Part of a small language model's weights.
Size: width 320, 5 heads of 64.
Architecture: RMSNorm before each block, rotary positions, no biases in attention or MLP, untied embeddings.
Training: 447M tokens, 6817 steps.
Each number is 500 + 25 x the weight over its row's rms, rounded and kept within 0 to 999. Layers, rows and columns count from 0. Numbers have three digits each. The size before them is the row's rms in percent of the matrix's.

# up: layer 6 MLP up, 768x320, rms 0.0621, rows 763-767, columns 0-63
# down: layer 6 MLP down (transposed), 768x320, rms 0.0512, rows 763-767, columns 0-63
# gate: layer 6 MLP gate, 768x320, rms 0.0605, rows 764-767, columns 0-63
up763 108:532480574534459532530528530475496523527490444554502479500479513535467484526480515523537520515498498502505513503522538465505506509512506520461529473504514490549473506480471473500495500535543461
down763 107:516490493486515508477511519485528540512474500505508500528500474518512476503497498446516510506529501463522547520514529473451505488461457514521506485489499483473487432512492507525503482525541496
gate764 106:542500534500543546482491498497513520479476470454496460499483484474464465557491486522545491510502533474485510494464479460476516477557472467481523548532527475539503538453465534498512495507532475
up764 102:496466519528513496529498499471545513449531453494502541531492496538502514507465521508475498545485484497492524486472523460511468522518439516481511517489495531497483452470501483487463505459481475
down764 099:471469484510527468480447486493522525487504482468489473475483491492499451431467508472496515523475446466529540469564497524505507480471498485512485532454529457479467540548473479466523488481546522
gate765 101:452531492482531529504504490487492478494526490438489483511533512489484519539514523475450493498558488475516521477440521490494477505535496494460505521509556498463528496541504496537529502527477475
up765 100:504492509510548512492526499458504497479509531537524571498497522522531481542495535472525499519529459530511480496510509445485460476516458507494490482495488488530488479532503471517539490530538498
down765 101:478540486526534509479466462525490492456553476455538473483510512474494449490525474477480523536504489483496519491470550506464514508472483495532489534499495487502468508460525482499537474506512505
gate766 098:511536531524525480514466458513493518520530520500511490488493507493501450512519494520524496541513491486470435491502524472456499524491498471464454480506503486506567534483508457531465538524504529
up766 101:504489539498492539479478492535525496521525518472483459518494528486505509461512433513511510526467504504491540516490509515512504494505506529502497487508494442544519517512534511501500532492498487
down766 100:530471491486496460479472475487475496524513554496484530474485476483514509482513550515508512529517480545483492516499483505558487527504482461505477492488486514492493465486518512508523503517511489
gate767 106:434473468521514465486502489501491455535488495466540530519457474425504526526486548475427512514481512515495479485503510511482474450516499489498511498492491478493501525473514516485536449523480477
up767 102:508455523508496495530455479484521528507514493508519516486541495474476492497495535516478539482488513505514504512481499512485477509547508528482515511451480515550541478454476482494497525530512488
down767 100:489466499505503531506486489506548487477528465528500466510468523455472526502490495490484452472507488524486493481522521533502496476495541520499522522552487511508560482456470503515521455483491484